config = dict(
    hidden_act='swiglu',
    positions='rope',
    tie_word_embeddings=False,
    learning_rate=0.0129,
    lr_mult_down=0.7,
    beta1=0.95,
    train_tokens=149800000,
)
Each number is 128 + 24 x the weight over its row's rms, rounded and kept within 0 to 255. Layers, rows and columns count from 0. Numbers have three digits each. The size before them is the row's rms in percent of the matrix's.

# q: layer 9 attention query, 64x64, rms 0.309, rows 31,63, columns 0-63
# k: layer 9 attention key, 32x64, rms 0.296, rows 31, columns 0-63
# v: layer 9 attention value, 32x64, rms 0.248, rows 0-31, columns 0-63
# o: layer 9 attention output (transposed), 64x64, rms 0.501, rows 0-63, columns 0-63
# gate: layer 9 MLP gate, 192x64, rms 0.422, rows 0-33, columns 0-63
# up: layer 9 MLP up, 192x64, rms 0.451, rows 0-33, columns 0-63
# down: layer 9 MLP down (transposed), 192x64, rms 0.101, rows 0-32, columns 0-63
q31 162:129096151091125193128150142123133122115163112158141143128108103150082154149153136105122118146159123149145118112119105132113111080101147157148126133109090077142119145083136170092140109157128109
q63 184:132125152106126117139154148166086154135112157088107130082064167144109112148101142144154137155162138088081105146115112102179112109144125116119110119141123145121127149115138099111132107154135094
k31 121:118146143082131103120121159140149146080138171126147134133177105118097102089146186144118150161110153131104133142142054170124157130125120151121137123164119117117123120117114134094127122112149138
v0 115:135095163152131141171111121125113157101116109138107106139127128155129141164154170092070130100098138150154121172146137096123136085163137146109129141100108158140140127102180117099099125124138104
o0 122:137085127137122149118119116165147130139172138127182151149148114123153148124166121122098112112162165151202137141173108127155105154108106158132080128101098127161143125118113141113132115103122126
o32 096:124132126120154109145179142106132118081126167118116136095135141144103111131082160139166153175151120095085146090133148132132150124112146131124147155148145092089121128115109104164143165164156147
v1 087:136125134140122138121125150143101115122171154102096109107127092135138110155135124087152123107144083124117112129106080177103173121145070148140099191148128116140124121145138097145157125140140091
o1 092:147107135128123140126109129081099100194142131096144115118144089139113111140118121121154163158186143138126104130135158130160167150106087126076135173142122146129159121124121120118162102106116107
o33 079:126142164132094113161130089147128137133142159137100137118097141104079118135122179129093115144113115103137119164109144115132120163105132119135147100076096140113104153120115118102084160148146190
v2 095:167128107149161187160132149141112119145143128154159147135117120141111110142070085127088092107146140109143135117101105097092081136144082138093121118131108104123144130139122080120117122112149124
o2 096:125141111124095097096122099134104109185096154119151128107061152119143127097131086113115130112110191103113118138114115145160123150116142138127118106159140109107122170114162135106131130153136170
o34 101:102119138129158161124101144128117118184168151108109148133178072125142151124117144103118136173124089159116146147165129107109168118107093157124132117105144133161153072132109116123122118131116119
v3 097:121125099108106118116132153116171116119130121103147093109105097156115142169137155120132109164103141163136159110117134113154143146130124111110115083132094112154157119129103161113224132141120140
o3 096:118150118094173111119161129091147163142152121153182118146164146118084105127162131166111078151129081145142127128128110132102097157137132128130152112138101166106110117129077110130145101122126119
o35 090:110109170132132111134103124119084077151100114090090143141143112144142137110132139123160164075084120127125162121096126073117114121132154145130136133156155131169136115120131172119100144093115153
v4 109:073104121152104141124118119116091149146150126117147148152108151174148131173113117151121102107124132105116093137110122130149079134140148146142125105147145143070106118130093131154155086078107097
o4 105:128093104152113089150130081109103167069079156126142130109135145104115129119166132103112129124113182131123134132141146112194136108120140165132114124113154139125157121125125116124155166134136170
o36 110:163144136106147121097143145124166117221138121129110116125105113074137088131122085121129108130097131152124130096110142133113111122121124089138155132204148128111120132116134131115110121099120134
v5 104:125098163083096120145149113120115137112139155115130115124145120077146164146116130164111112069130145132141144142130105134091162128100116090146177133125145110135093104113108162083147151110171132
o5 081:129148080135130117187137174135099142103167159138102138145141133113146101162113161150143089148136115130134120125147085148071141111110162128157126146109131146158113131171093112150098138145122138
o37 121:133120146154104158076111119102148151084137110127136116120124118144101148084110115106143176134102116122131153118142159109178122151153073137088106116139134119104146124083178155114129134101109132
v6 090:117148103103147108128147130114124117142085141089114118150153167150153133127123120132095132117130162092195182131132121161148141136153111143145150107111124128116154139089091170117125074121088118
o6 098:143170115142131114164173101088116132092068157139113115136122145146092147123094113114151106109115144125142129144134102128101102150150153118100149073123169129124114146134119165170142097133152154
o38 081:088108169112171098156135118142116147134151108117122090081119138136151105143123143111145162142126125151089119109119163114199149092129129124108113174142104124163168131135115112165123103138130111
v7 098:147168146090086142129106141137124149134160121115132101180134132103130137131104097141111123131122127132095138111082099113158164140129132136150132150128129118108158115150180175170124073129083156
o7 118:135132188096112113158103154115122133127137119100091100154180127083123126100141129142137140153157114156124120153097166106169146111159137142125141131130137110157156166129127185119162109158146126
o39 091:090135121158144143071121143104131104119133122148155117096150114156121124128125106147130130107105137125169094078154097141062140133152108111113111127122099184148084096131115113167122119107133121
v8 098:086126112076162105140114159099113106142114152127108151087153088147118145155126131107143148109116129176090134149117147111148124141105135117124160190106137163100125131080115117101120097121140108
o8 090:118102093121176121093089111168128118082142132130137129123088110147158110135109175127128147150122155198133124109136142126145121135126102164120140177156121154095100120104123120125130142109081125
o40 104:134110151173128115124156153111169151090095125152119118152140146154112124149150063121114121116115097068146120120110126107153158119157146101103137112138146110189174113141140141134162136125117136
v9 087:128124120162086115139117136126082111171100153084170103137117124121127124124126138134152141148151150118109108133118155181121107115082102063170129108120115088094127145101115092143131104133129118
o9 089:129107114107109093095120134117136103076096100143139140114173154156089103126093115123122079085119091117089131102154108116116172107140103143134146141106143125106130085077157126132124139128126135
o41 107:103139143144113150130123124148157145195158136123126106136117115132120114115182155112100161164113172155187145140101144145122126132125157128088070151117126145151136132156119116103123139152149162
v10 100:168088108142108126107125098144162146124123126130110164122137141131160106131141119124171148175149131144137143160117077164105154113152122149122172135087091144104124124132145086110168148091116160
o10 093:143136133119120158173118111146094109127160124124085111106112101128116091110136141170182100121070144163143098160150126160104105112148122119109129135117141148147088101102099170116140101112108134
o42 102:114142151112068127139128140098137150161128137139109154139111157111139137109083118094084126115148129114098165085137111104131117153090111137156128121114141108129157178185158143139105116134169146
v11 093:173129165147125137132134146131079160131142153109146160133125139138165108125156166119115126126083109147120184048112132164149145116093123136116167136161128098128134134139130104132147159124124126
o11 088:114156110115112106122118075134103152133161143136097165131159149145115178143135153149143141168144114106160095096134142095098141161177098110100150125110084137108126146101109151129152145099114121
o43 102:149095149125122165111117154134128084126114113094107072136119116125098120094120097140096138114116148105071134117098095175137112103096132153109073100099120124127120104082137132132116113142149121
v12 105:157127103134113126128126140145118115142145142081133112127115099129111170150085154147120126132113090112147079137148140112170129151112134131151148163152152132081179150119158172166113180143149133
o12 107:144117115114178121119110130157120104136120142112154094121171159167085108123154168094089153167131120108140135118106136124139167096170134112138135148137083128171136124121164116113129152177139135
o44 092:139138162113093186129131100152122133077123125137113146091150137108153145146153130135121131133195166144111129161128116105122120131119100102073120127158158165147114101105123099117123091154124151
v13 104:138144115135100110076158117120144128147148149101096092142150166084086107138147120100138103111108169145136154129120115123122125150149134147148176090108103113148107143173176140104105132129143164
o13 105:140120142150116129168122127093124153130147125135081105194145123114172099149119134123104120137131117118118105129095142123090107081139127153109142105116141127147104114155103148137092053097123099
o45 086:126108093107144159116133121165141137127147153098121144090158112116170146148103139146119156115089118099107129134126126174087145104122137097113128155129151116164131114131097119162153159095137201
v14 121:136147128119075152135114116117125145135147144120143150099201153153083132101102127153148075117142108078162108130114134124134139148094111117121153122125101100106088132122169124102125120155117094
o14 107:168142134136107142122148141124132177060114154131160105116133130125077098128160165102116096105091087136086150116128167119130162099168136137120142125153152149115108116109150136138107140133141152
o46 116:094096107124122139138139100100101119109157145118063152125161103131147138127078104144133158165164125127121098151123134156110159135064102144129146104089127090136148123135124134145114167105141114
v15 101:073105111122107144171118129076140138073105106147086095155124151142132102136093165120147100113164120120138121146089130143109130115169155137108142127140107117092129169154117115152140143143152113
o15 096:119125110129149107132142123136121125081181139112110177152174118091144126085109166136082114133118188164128145102132094119103096153127152168153116126150099103147140154138115118142130126136136148
o47 106:110133128132117126099127103119124174170096178145134092133118115117119133155158112096135143132114125124103100148124174124124090135065123119170149153109170154109137063135153129100126142116128147
v16 107:107108115130153106150083146112116119147152126137113128126143119151121159126154133109076092156132108118137151085115139090110087109136145120132136107091152079162102145139113130114136120115202170
o16 117:146118081135177125113117132164157157173159134118113151168117132128162145185139131089109070132134157119111110139153164095135138122102159119151094113128153140124159112138156136121106151122119138
o48 087:098124136163113122160105108097129089116119139118174120111135150139120120104116090155161154104072084129090134152086107142120127135137131140109171144125087091154090099123109120125116146089114133
v17 102:147143115132103072121154156117094113174075142137166105153120127155155111135173135139126089153155131128122113107118123134142155106159164135111111136163113137156150137134119148088075113117100147
o17 106:123131107117089109134141149142125162126137085161103114147119117154142114133136123133118114111125083073169109141136084102138141110182108164113084122122113138131139123131110169170124112100070139
o49 103:163170177142153131146103137135142111176116133121118117131104130127122143125102122115149123155130145179127093150114158159154088104114169070145175130107150124134106103121100131139173114142154119
v18 097:110186150104124124130118123104120131089171129085099175101126120105163161152143103175113131144129126121140123153099131146143118132143146098107140095141097139148114171130088102168119150151153102
o18 110:152108119161134144114134121113126197115111118175122114094123128119124140120122154080175091168071155148113137149112105130117153141149143106121187131140119118107146158150127132085129141152117125
o50 087:090118152101106120157159127178140119126111157131165149148107114169124130136150119133101145108165121125144137122178144146123065136103098142140096121081137150126097126075138115131150154094123142
v19 098:129109146102103101124153117131112114126150058136126129116166120149129131140137135103152137182123110111103148135114093139141111132137124096084116106089131161086090110125117153134091112188166131
o19 089:117107101127138154103151144118140116136151141128160138143146111147148129170118189136161144128091143151128182110122135127086136214152108130136146131154157170115143088149126128117136147133133128
o51 109:127144097133120123181081139120111095075157132136120152105123158069123142106125087126141108108150114154148092126157121137125097080116122115142091134106115123136124126142101139145169102080120137
v20 106:098121105120109147157148080081151151083112139138157147148130132126103170173144143118104129096098107127121153091132103126116100111112131142186142160114146131101139149097107108159123121121150088
o20 105:149088106125158084144111079142151151063119163141143162148139098099146160164115120096103133138166178141126142134106137145139106158122109126117132166136147136143132126143147131119127147097172128
o52 087:108116140176128154090092115147084131108101120094146117108109167148158132079108167136132166107098177134122144087162132116152126099130159125163153119146121140130152147102140120114121139148134159
v21 092:096101144165116131137141139115073129147155152151153137141117178134101097156060135084129120169122108094150134135108131140107140120164153153152124117138151125159119145085153095128138110119130152
o21 099:129149094150121122098130116121112131134142158153099152143158154108162126109106130122097131121160170134147115144117088124119123132111139156104045125134181086135168179131142100146137124135123154
o53 086:101142146134066115117155112137187099134119118091129104095116095134147144145150128152090127110117161118140120106098177129121170125108126122113137118113094109111090114180121140136087126111160119
v22 101:114147130179112135109115105099124124150111117104162152112140140103087122112110114152129127146159183174124120178188096115140163168110146160126116139125114134116128119177092150140134127132134143
o22 112:128131147133101151151104110083114128130110105126159094107101096146094085098078120147129107082108089137134180087119099145117157111170138124144112118115123112162105150139146106132135103159127140
o54 099:152119096101143078114104123148141134096121097145121135141115105104189182126164096142147133113065141108119091150113130106134099129109125092144146154153169107109121126112154140135134155119146146
v23 093:122105132119128114107152129110164135101107129066140127140104167095127170078126117062153111106128111127125122129119133096167163121172115114153137134159085146135149121111144084120102122108124127
o23 093:153099149139171136117118140085107140062107150139128157141157104103147098094114096166102149153150105132160100113157127152158129099128115143121127137140164104151155110129095138144139117079111121
o55 104:125131124091085138177088110198152153124150111097122127125106134192131118145105139108158119119140113135109170148130119117070130135126124115137131137108120155149112120164129157093155114150137112
v24 105:072127108162150131148168146137172161114121114109164115120107133103123140153145150106139115139125153090121088137098149162118122143111086154095159154140085149107098088102138122125084124122124122
o24 130:084064131154166115117129164152126114103122149156108134159148094123142113103112144169094161131104173117133146097153133130135093151124109172115131139109118105155106119085097103151143120140128118
o56 087:175175142101105133150090080161080103166156130111101137090153154166090143147112150127152121129149134147155145159106119145125149143124147118101105130122115137127122176104154143108132140098120138
v25 096:140168155157125101106107121143132148171110146166131114088119099142171125115161188112069121128110110115132106162126092120087160155139136105100128101122127114102150123086121121154127144120123140
o25 105:148125121167137132130136129103125113184105131156182158138130138169104153123135157131115093132148083107126140146132108100152113159129102097139106110087088166099136108102104092114127121084141107
o57 102:136126145120092138144109118131135158122140123127089097100120122116100132156126034163131133122124177147124099101172113165156112150101136137115122132137143131180143136187141131132130125143129110
v26 085:147146125120083140140137104111115153136141152089133146105079091155109086085100156168126139121133126115162138116144136147137167131090163131087121121093162131144094100109101129152125106100146154
o26 095:130125135123070151119141091135134167120125120128101104125135124139086117129165124110118163113084094128156104157135134117125132137124121129104165112099130107093156146101135136159124173057158164
o58 089:147121123143127108156115097099080089144135153135150147155172118094158131145085124122137124091116170116138153133118122139157139131155102148165067133162121124154118111147149120109140100171096100
v27 095:082130109152120138139145094086120141120143117112143171128126106125164116079090136118096094155167136138084139140149130159150146143122150141168113130130098127087120148102149127076106147103118096
o27 099:112106147150066119140163116120122155016102152131148113107105126132145120129108111139108144113123150125165138123173113167145111130134139161136103127139137101155124138138132139106143133139149114
o59 097:164128125134101178164122164111149147128090097164093098149119127138090144134150133108137120094097080108139154148115108114126121093120086117137157151101106133127087111119161088135110116097117146
v28 106:081140142127126138161152144103144063137133143100115137198145163137122151143107152114158170140130133108141085115102137101131131144097151102114142109064143114095131134122119134125112127134099109
o28 118:101135093137135139105129110153128099036128110109087144125151145134144151135101175131121156118166131104076122155117116088115115121126180114141141118163130125146116143129101105153107122137110130
o60 088:154108157122159110130107131131155128117150179136178163125148121137116097145139103164149083131143130146181122114141114176095127135166110121122108168099150097137138125131107153113139145141182151
v29 089:122103149149102144128091177161121124121133111109151138152098091112133098155117103135133104098153113136138142072163125129095160128177090160120165137108140154163135155109115130160114127155096145
o29 100:128133111110126140140123135173104113126148115125130160110131142088114133089101097150149156150140097121133100160087097136148128141087104124115087138135123121093149138164171167102144108151063152
o61 082:162174140112115124145139136158128133173141190119159094122150140172121121152117140116129127093123145158116132132173150089157132124127137176148099065127123111139095139094110114139153142112136123
v30 103:154108143136098151148108113104148150120104160118091154157133100141136147149131091109164101117105139117123182133115120134098132156138157101109069113139173117116094156104154145133171108154114151
o30 108:116123098100121149132115088114155124120132150128112131162142130083159151114160138133151127103121107171147142146125135140086148140127178071161162169170118131100171118131153140102132093111143139
o62 098:156121144134116159097145117123126130165134114092155115102107121152097084140107134114066116138133121124117131107114152145194157081126119153133153142105180119160086137137095125122112163113126121
v31 109:125130077127095186140135121143106106184124150129157126117149141144164133100093114127103130128123122119122112168130150158096173127129117165156119104099112190115149107134125100165117152112115124
o31 097:118143110094123112140132120125132120115098098102142100095128140099097149102100092157147109157088119107097153122090108166176124085084107151128077095113128118122090140125159099119125136134121150
o63 110:155068158188088140172142093129115127151140112140108116128107126123110089142097128111129124117165149126173112121147137138110124148143106078099131163120138124133141152137106102107112146180149120
gate0 092:114076079116118089114099089134131147126112098089095163114137167143129145135100129117140148137091141095151123149119123162122077118131143166153107143187114114125105147123168151128121136123115136
up0 086:153130077090114154095114132124112138117163138156161132164149129118181143126123152127153162113158124114131124130058102109153124101085143126136115133108138108128128124105110089129186134099119147
down0 097:116109141107149127104124127121140148215117148155155146126119155158148150161126158120142142135119177127149137134106142107182132145114193098153159105122147116090132141132152133138139118103149115
gate1 100:112109135134140174148144088138142117132070120095137135158136104160101125135093143118087130094093113126155138142092148092089120131149142123144126112113128134085091126110135121153132076163171138
up1 092:142144141091137132165130102131155159073129113117121124129112096155190123105149139165145131154150137147099169100140125132107133135103160135190102156154155144118121169132120103091110114118141132
down1 095:113150088092103109174155134148178097172137145127181100105097130110124140123115124098154096162142145117152119131146130106113134152138111127143125111181129107127175107104097120131171129109112137
gate2 103:111177122097123087125125138086136083148120156114151105123125149145146108138093119191136105114113095120119110120122099102096109144101097146114125131072128149121102097129138138137117120115181165
up2 102:135134154110092092104118141114129131165115089124160110117089080146140107141106133115088141185140093097108111125153110155105131106091111103179117155127125138150119118141082125113114094143120101
down2 091:146082124136076101110150121131141106124140116111160134129154158132113128117151157119084146115151121126113105081134113142055107164142145102130151156114128097133115100169152177123151154116124144
gate3 086:123123094158145144090139118142117133092150166138094079136152145135090174153135134150154111122138116141164153150131134137110109156162166184096153141148164102136116124086101143097130142143134132
up3 084:128138132129115138175132167159158098130130144143136125130102112131146140167125149115119112111130141135200101130140112103168174129101148101156128108153120143092142121163184135154120139076156137
down3 086:082153100143124141122135073090071121121099134159096105131115152145138110121102152122146167176116141172110138115146133121157135129147130160112126111098160094124109132083122108156117113097127107
gate4 101:135151121135151109088095129131128130110079121144125160118115131105126145191116131101123160099100141112127121134133144129137165100067116109156159127130099134129125169147139164113148114118170067
up4 095:127126109113161106129151097170070132132167132117129136133154104147163134163110137141150121134095089120088137113139151131108105115085119151172129143069125167123140115100099135170148114105135117
down4 093:126146142111129156115124110114155134130131099115106113116082104072129153116101116167148125149105166130103104151153183159172148080126117115081138160105139114111119097121127115106152158149107112
gate5 101:112119131112098124158136111152161092119091106101122148163118177106136130140093142167131120087150082100152075110107167134115121107136135126117124121124138146156126066143112108120181134124129136
up5 102:152109121096159080144148140122098114139140112082138098078141121135132110170162114138109128125106080120109103140158148141105091099129132152108109109140102153153130080115143150136124139152070131
down5 098:099137167104122123108120129149131134130142167083135157121095170125110118147099138130065132111143119100073085115160107124147134110139161141138138114076127115133121136102173147121137157124088107
gate6 089:106126140112187094120114110138113108134134182101088118142188123156152113090113122117141101095109146140143137104140158151142110155117122089150137130115110126139120122080128123174164083142139127
up6 089:140165141096144117123137156135126146148144150106166069134161115111162137090115129183139124126150088147114102162145150121139113102118138103133087157104087130132100148120095133119107090099118161
down6 086:154072125141152142125116151139138144167091157147105071098110135138077106141179131165139124133116160143102114100113126146147157111120079137165108134150135125111137126164151140133111144099116151
gate7 099:160129125172152124129109112124182153156118075123145170127120152110112177117121101100115116130133164151144128137149116130142105125115096096182086132122099112128165102144167128098145138138158136
up7 108:104111085165123110135131147118089133110182105142102139134103094140139117166145128103130164146116117146146147100146065133136118125138127152087109130166121138110170167126084129108092120104132152
down7 109:116106126116119109129122118096109137106106162106153132139172134135122126135152152116171153126152073143089118139050089150130138113099130146140177163138132143150121130130184131090116135134141130
gate8 097:129154101162134145150147114139187148147148132104125121146154158135109151137097123102129145116104131116164087117091145087153139152087145163130133156123096126154153155091171113152166141119142097
up8 104:134144126128152089123163111115111117139121132094166144128120142132148135105159150133116155111099135161127111115077133127123142171078151172167140134118120113097090145132114131184097161132171094
down8 105:129149094086095138167102127116121094084168139119124113143153159129155103164098102131155164164119153143120128154103145130127154145088137168092159119169139111128151160126142148126165135130143146
gate9 094:123106125154129147137125115122166127144108097113129085176162172129103120113144140155136156131133084139091113108099176142095121117162107135127112105124076173121136146137129121130131146072135092
up9 095:093135127124122131150118154119087135154112091101106112095177125173166136143127145097128144126152092102107098158129151123151175097195137135108140128145131121114132123120126135149063130145141127
down9 090:114145166151104124148100104131134129172109135125136112098102135123167159119097119147120133123133179128138156114134097140152104160077119136163081146087139147158143169121102132078162132134103133
gate10 084:127126118161125124102138165129143099088138104141092139142087188116143140109156104107132149177130139099109184103137128142130113147120117170125118126070115112105139112142129136109168170106147128
up10 084:130175121111181162107154169128115116121063123125153140110137161137102098128112110180109085117138160178127121143132096122113147107128088111098126092121118138120115128152111092108126125139133116
down10 086:146169125109101124146123129139139129084114131123094120145161169149155149118078192153122129113128107155106115136124133150076099112120123089122108097132082105114136165115139123102134149160130166
gate11 102:148143104120153140147154141127127096163132153120123098105124121111143112116136150101088127127146081172152165093121115156138167131137172128121188135140103136131139100109114135101135133107153056
up11 103:127122176101143143138118121142093143131167142098123128141125117116157094099167055103158148091097145143135138105120161087120104124149136134144155126128155103147126158144122123123157147149188127
down11 123:106152132129121100153115115104134087025162131110170143137138113147134151109105084077141127134114116104130101133124150155144146115120146141160125131108156136168131122112110120117098131150148118
gate12 107:080121124118152142084135117088160115123179092146156108097113128095149126123131082167095163154133128157117094135102116127140157142149161156092120094102126137154107124130127138140135101088137139
up12 104:135141107180085114115144145145102169100102140109146141101089123146128131143127182097133137112126131120173168082116102135156120126143125110148066114143172111140111150117132131134158124146096143
down12 102:133114129096104105147127084120122096091106102131083154155133119111119137099103081128110182109132130116106142123140132107154115144098140089095141143109122186121164089127148124179138110127148117
gate13 104:148138132149104135144164122069138147135105160175158092166080175131145127123156134127138128171135132140103135123150171129165120164148115105155129086097121110141111150116134165144125136142150106
up13 101:116099121133085079132149148160143108120146146124163091130121129147169172120134134124130128136110083139150057154097124168103099170111107117102128127139104147122128139122164101129146115148164125
down13 100:167137103114119096104156140123151140175148125123096111118125124114142111129144143114119154157125129137158093105144149157096140122119131083137162122128083166161094161167109140085123181115160150
gate14 110:162132131143142115111088137141121136154112130113158115145115147116112168126126106151101128115085119112121123144160196117151133120183112144081117103109098086145118116127103085138146102184128143
up14 109:127135123145110160105148118159095125138170083139168164141114109127090120159101137131127112128120126135122125103156106133115108114120188141106135188091117093146155139141094143082111158145100146
down14 104:136120147153138121121174173162155117114153109158099141131107083104126155168137157134118110136143094170099152103123127147138131139134090118180127095134132172130089121108153127121157129123174154
gate15 087:167130105153134084147099093130155163115143126163132130144120155120099124122118130102121118100133167159105107077148109119163121134135158159175143117119104154125103115130092107155127113143197129
up15 095:150160107064119121136188175134120131154148126096155095137151150072115128102166078131150109152140118151129121135095137141132142134118166100126127130119096123089129114094136155137135125122114152
down15 092:084119140162131151119138116163172151133158153083125159126115118125084097098110094112131148113139132135175125152193156138142124145154119129133164123097155096156139155120140136173124141124140112
gate16 102:110080131144176134093102133129169147142135144158120145089132143134124085108143123113150125108092092134129124125067112165112099107129147147143142120138079171105095161121129130101145109132121096
up16 102:101152193119149136095101145099151142104108137077081147106138108132148100134146117110130133144170123090144112118126126141109153099163125112147168125100108157120119182156120152126149122128164128
down16 095:113156135124118136158118090124133109133130148089130141104081136122114107116156135130085161125120150098154163135112119111123176111116127132102093120122155103085128127207155096158149129119087118
gate17 100:120137142155123168127131086127108147086143121103109148095119108168123130135101104116157088117086138155181131145088155138106131119158136126118145153160107163142119142132148108092191129136143102
up17 097:147134154161161133120120158142109135130125107115105158104144112125092113096127105164100136126133149141172136133139135130163131155188135132147137148122156138101109132108127125102094195190159157
down17 090:091175137140105101082128135148155126165154133129105124212114105078144103160104121116125158148128131135106125130109092145119136102145102123158133145140118133146137160174129129112128098126152152
gate18 100:179097099141133103068113154112108099146106124146163090149107125147154112151128119138153099138114127143084119148110147144105148172106150084164125169139095114114127089116149130143122112136102124
up18 101:117169116158103142113101143119132108142132114082152161118118114116088170120149125150137124178131088097126104111127149151133132092174156153144132101097087180134136124141167147118153121112100114
down18 107:159104131112096154102134083117117128151124141104137124156095137136097162139137207096144080134109123150127138106115099160124146130152167139160154150108107108084138136138119159130136105147117160
gate19 099:113146158134107129111111142118112159158106099166114147126135109127076140130132149141156067130129130174124127174151055147102145129135123104161166167118116129167119132121131114136160142129114102
up19 096:152137122092184147122102132152121145152149158118116113131127139105094099154089113138169105151119107183156083135117159149145127120139172124112135150104163158109143116137122118132146187122106148
down19 095:137163125118104096132140128153106152129122153101138065148119144125125138147150071138135172090132120132148152112141130168121136121168178149170104099121072128088120122145109097141143130120119137
gate20 104:121128124126110103153097153127144154109099102117144132091145120133152126137121063143142156102140118139109141132121134147113113123123136182103085100161067106178153141082111140127132139178131124
up20 105:119148137161119147107173101099119104075110134100130109151107147113125128131106132161099107140127199114123090122118101106111136126167128118120108146147135115153112092163128138151076101149084124
down20 099:160151151144128142105088138126114145124139152132159112142112194121098105126137109102091136153102072127123173091111104136074119126113145127107153111119112139122165142136114070104120145124149119
gate21 103:142099110157126126119097138144145096160168135159112146117135090103145120144095120156149156124105120175090076112107107123111082165131154136120111113121114128136093128121098184141167141127138158
up21 101:135154140166111130077115148109099079154101150135122110138164098100129144086150108129112170075140130177113113124139133084124128158162107113130104104152118164143143113136119090111128120132133100
down21 114:116168125121108098096096108112150120101123173128105121106171158100163126106092076130133110101109135140111071130099100122101109177122161143136138095137158124135128138150098102143133138106134147
gate22 111:122144101084088093151120098085134141191141099136136102144139143087121138164125094138141165146109125099125169107138102090121135145135151160126152123155127143132134140091097109159087115142140120
up22 096:145148097180125113156115105130135192134116125095131109128101115141081122153104143155138146101159123101108160099133141118070143122166166110136139126131158112099120133070129136113107100121132142
down22 104:112178114186150112115125130155113105186121159133108131116109120114142117110124130125087131143156131133123136132124075109118129130126181117109144091127159182127153159104091104141153120087114121
gate23 097:152115113133098136170132125123126162110097078140098094173104108185110145110144118141119141086127093139107125132125146106117130163142141107107110129102095130120153137111124073159147082123151098
up23 102:081104142148125146098124169157146153118107137138128123136144124087076151151113120117127156124088147109158113125164104091169169137099136155115138123123165145140102119135148106072135117133125174
down23 105:118089124153148135144128145108140173080131131096160152126139114125117140111126093131167098129119099126115160103137124191124135074124176124120078124106130087140115164123115155136161118110129149
gate24 097:142062151106128134121144114110145133132146150167159065140132147121123121102126180137111112096151103179103131143136141082125096151145093153116146130100131146121137089140124154140099143148138155
up24 099:097123080122128147108131119112147084110113126114167106105074187153131132114134099093154168109115151128111143107144109131147155119169114148133112075154150103117116110123169132137108157139112109
down24 096:136127176115125132145102122115100108094092177129094109126134111108097092136125132163107095135128124154097163108145107131155159115077141129101118140128146161119134114080109117135150121062108126
gate25 103:165134185171160138083122108137132133137122134122146116116143123133178116133099142161173102159133095171073146094144120112112148112145146103119116137094129102129122152134123154154127094121169120
up25 104:138152071099111165126171130118143119157108132090149108128132121106121136146138152074130150110097170149149124142131167138121113128135148163103128119109165190118137095124122076113162118129126135
down25 094:127107119109128145107086147100135146140158129138139090103150101123145124101114133159137128107141099126140117128117124124090082132131114094060097140107127175107060103111122101087143147128158118
gate26 098:105100110101132134153160128121116090135133121145129136123155109136131113102141162160133096110107139161129127097133136130157090156106124083166070084157142136150112147149112140140155126182174156
up26 096:112117114114130126160169136146134119116123156132102155122148104127128147088076118159122161097115116150134132129106128125171137138106131130138104196093142128140105148108101186168118150109125181
down26 097:123147123165134146127121163156127112103109116139140120106118107134142094145163155094116110157127114117108077116135136159104101115140108127132097096174092082165142128140185107146175124090134114
gate27 096:172117149180140098115154118123102099134121139148129077149131144167174125109110120126112145143145119145158149134122133093136122135149134099059083122157120120135098156147168125094135129115165138
up27 102:118126148104149136150126115158122152139124127196092097112138119115170084164127129092121113139111084139123142125178103112136155140154122107112107124163145124180111129159144125069147143143129116
down27 092:109170100137130149154116162089146176154149108108133158122163150092115123112102135139158108146160122098064114153130112125103105118114137152164161150133176103101119154134139136117118136092117136
gate28 104:135106140148093173134134143139161123108120077168127153118149172151119119159105099132159097132118127105163081143111111081159120074119122121122120109122107114116127105099167100118144143113105100
up28 095:126126107118123129079136124104106136108157143103112124108095109148098150081136096111116154162119149112075156109126120117158148157123181140162142116158135114121172156086131164102128166121146140
down28 100:075124114110127157123085140150129130114128125163118129141166126129137103159129144116072130083169151098154132162111112118112120140108150160152152062076135116159134093119126136126136138101135109
gate29 101:110128155137131155138128159081110166124127102165065139112119115094123123118120144122151143114175071131131100129105093118100133113159114106140124082148124098114160154113115155141129089094117110
up29 104:110081118152138148106150131161161149133107178140155130099095136141094137196135083094172106160093147122119120094153115141127157134149102128130124114109112119132129109118138120128167136099093131
down29 101:145155160106137141099147118090137105204128152122143089122127128106153121125120150118124134139113091139108116112089155123126128126117140066114173160122131104074104121152113162102112107120105111
gate30 093:138089115107151117115116078110156122139102142156136115161118152115154105125123146161147149107077136130126133118140110109081184106149141122134155170193142126123155133106146107108092138158117113
up30 094:144111130123118134138159103139114129112120094174105149099135112131103117099143154062113139168157122123150131121128164135119086155151149164115098159135094070119150128163128134112115089131112091
down30 085:152130118121123115148162119142141134191129154147098130088119143132132114122207122126101107081119119127143151073118130159120141117148165161124173098094085125103139109106141123133137126133124134
gate31 106:094105128128077139174114141128117139157111110138080126120155135121159110151161162154117175157094095165119121105140098126152129102166125153078133083141125152124129095132133135139147115147143101
up31 100:174177130118106156119127127107122091136123096119120123135130147142194105117165123126116172157146115117125119127118121138138144092148125093200108142093094148095130136136137078159120122132133124
down31 095:151107130085128139132142135128142124082116108121153131149130136172126141128094153158112109136115141082157168162140168159123131103132136173137131133133158154142106109100084072163158140117127169
gate32 094:108108136131172096113114101128129113126101142109113141082130121127134119125125125133131126082149067162172110116118128120136161089096100150087119134151132121150142145165149121105162168082084135
up32 089:135074095172152137167135106142143090086103155133120098068139145135133130107087106131151144083126126139151122104133108127128127115151095128126087154164141116152132141089094137101150111112129124
down32 093:101130102136127150109114131142139147130100160119167100105111095140143152067158135113133143152092140155132128155156144160131114146112133096061132085125117179135151148111107142112141137091098147
gate33 092:141138155142175131121163154124135114139163147158143134143117133165109149135114172127131132125146115146123122121113156120123125089115116116098091148110125084063125093138146171154094106099086171
up33 092:073144115123108161148114072146143169113129122135140125106147128110152090116166121124116083122105128153120120139149158167135118096149156114114160130099137129114148109091123141132143106196126087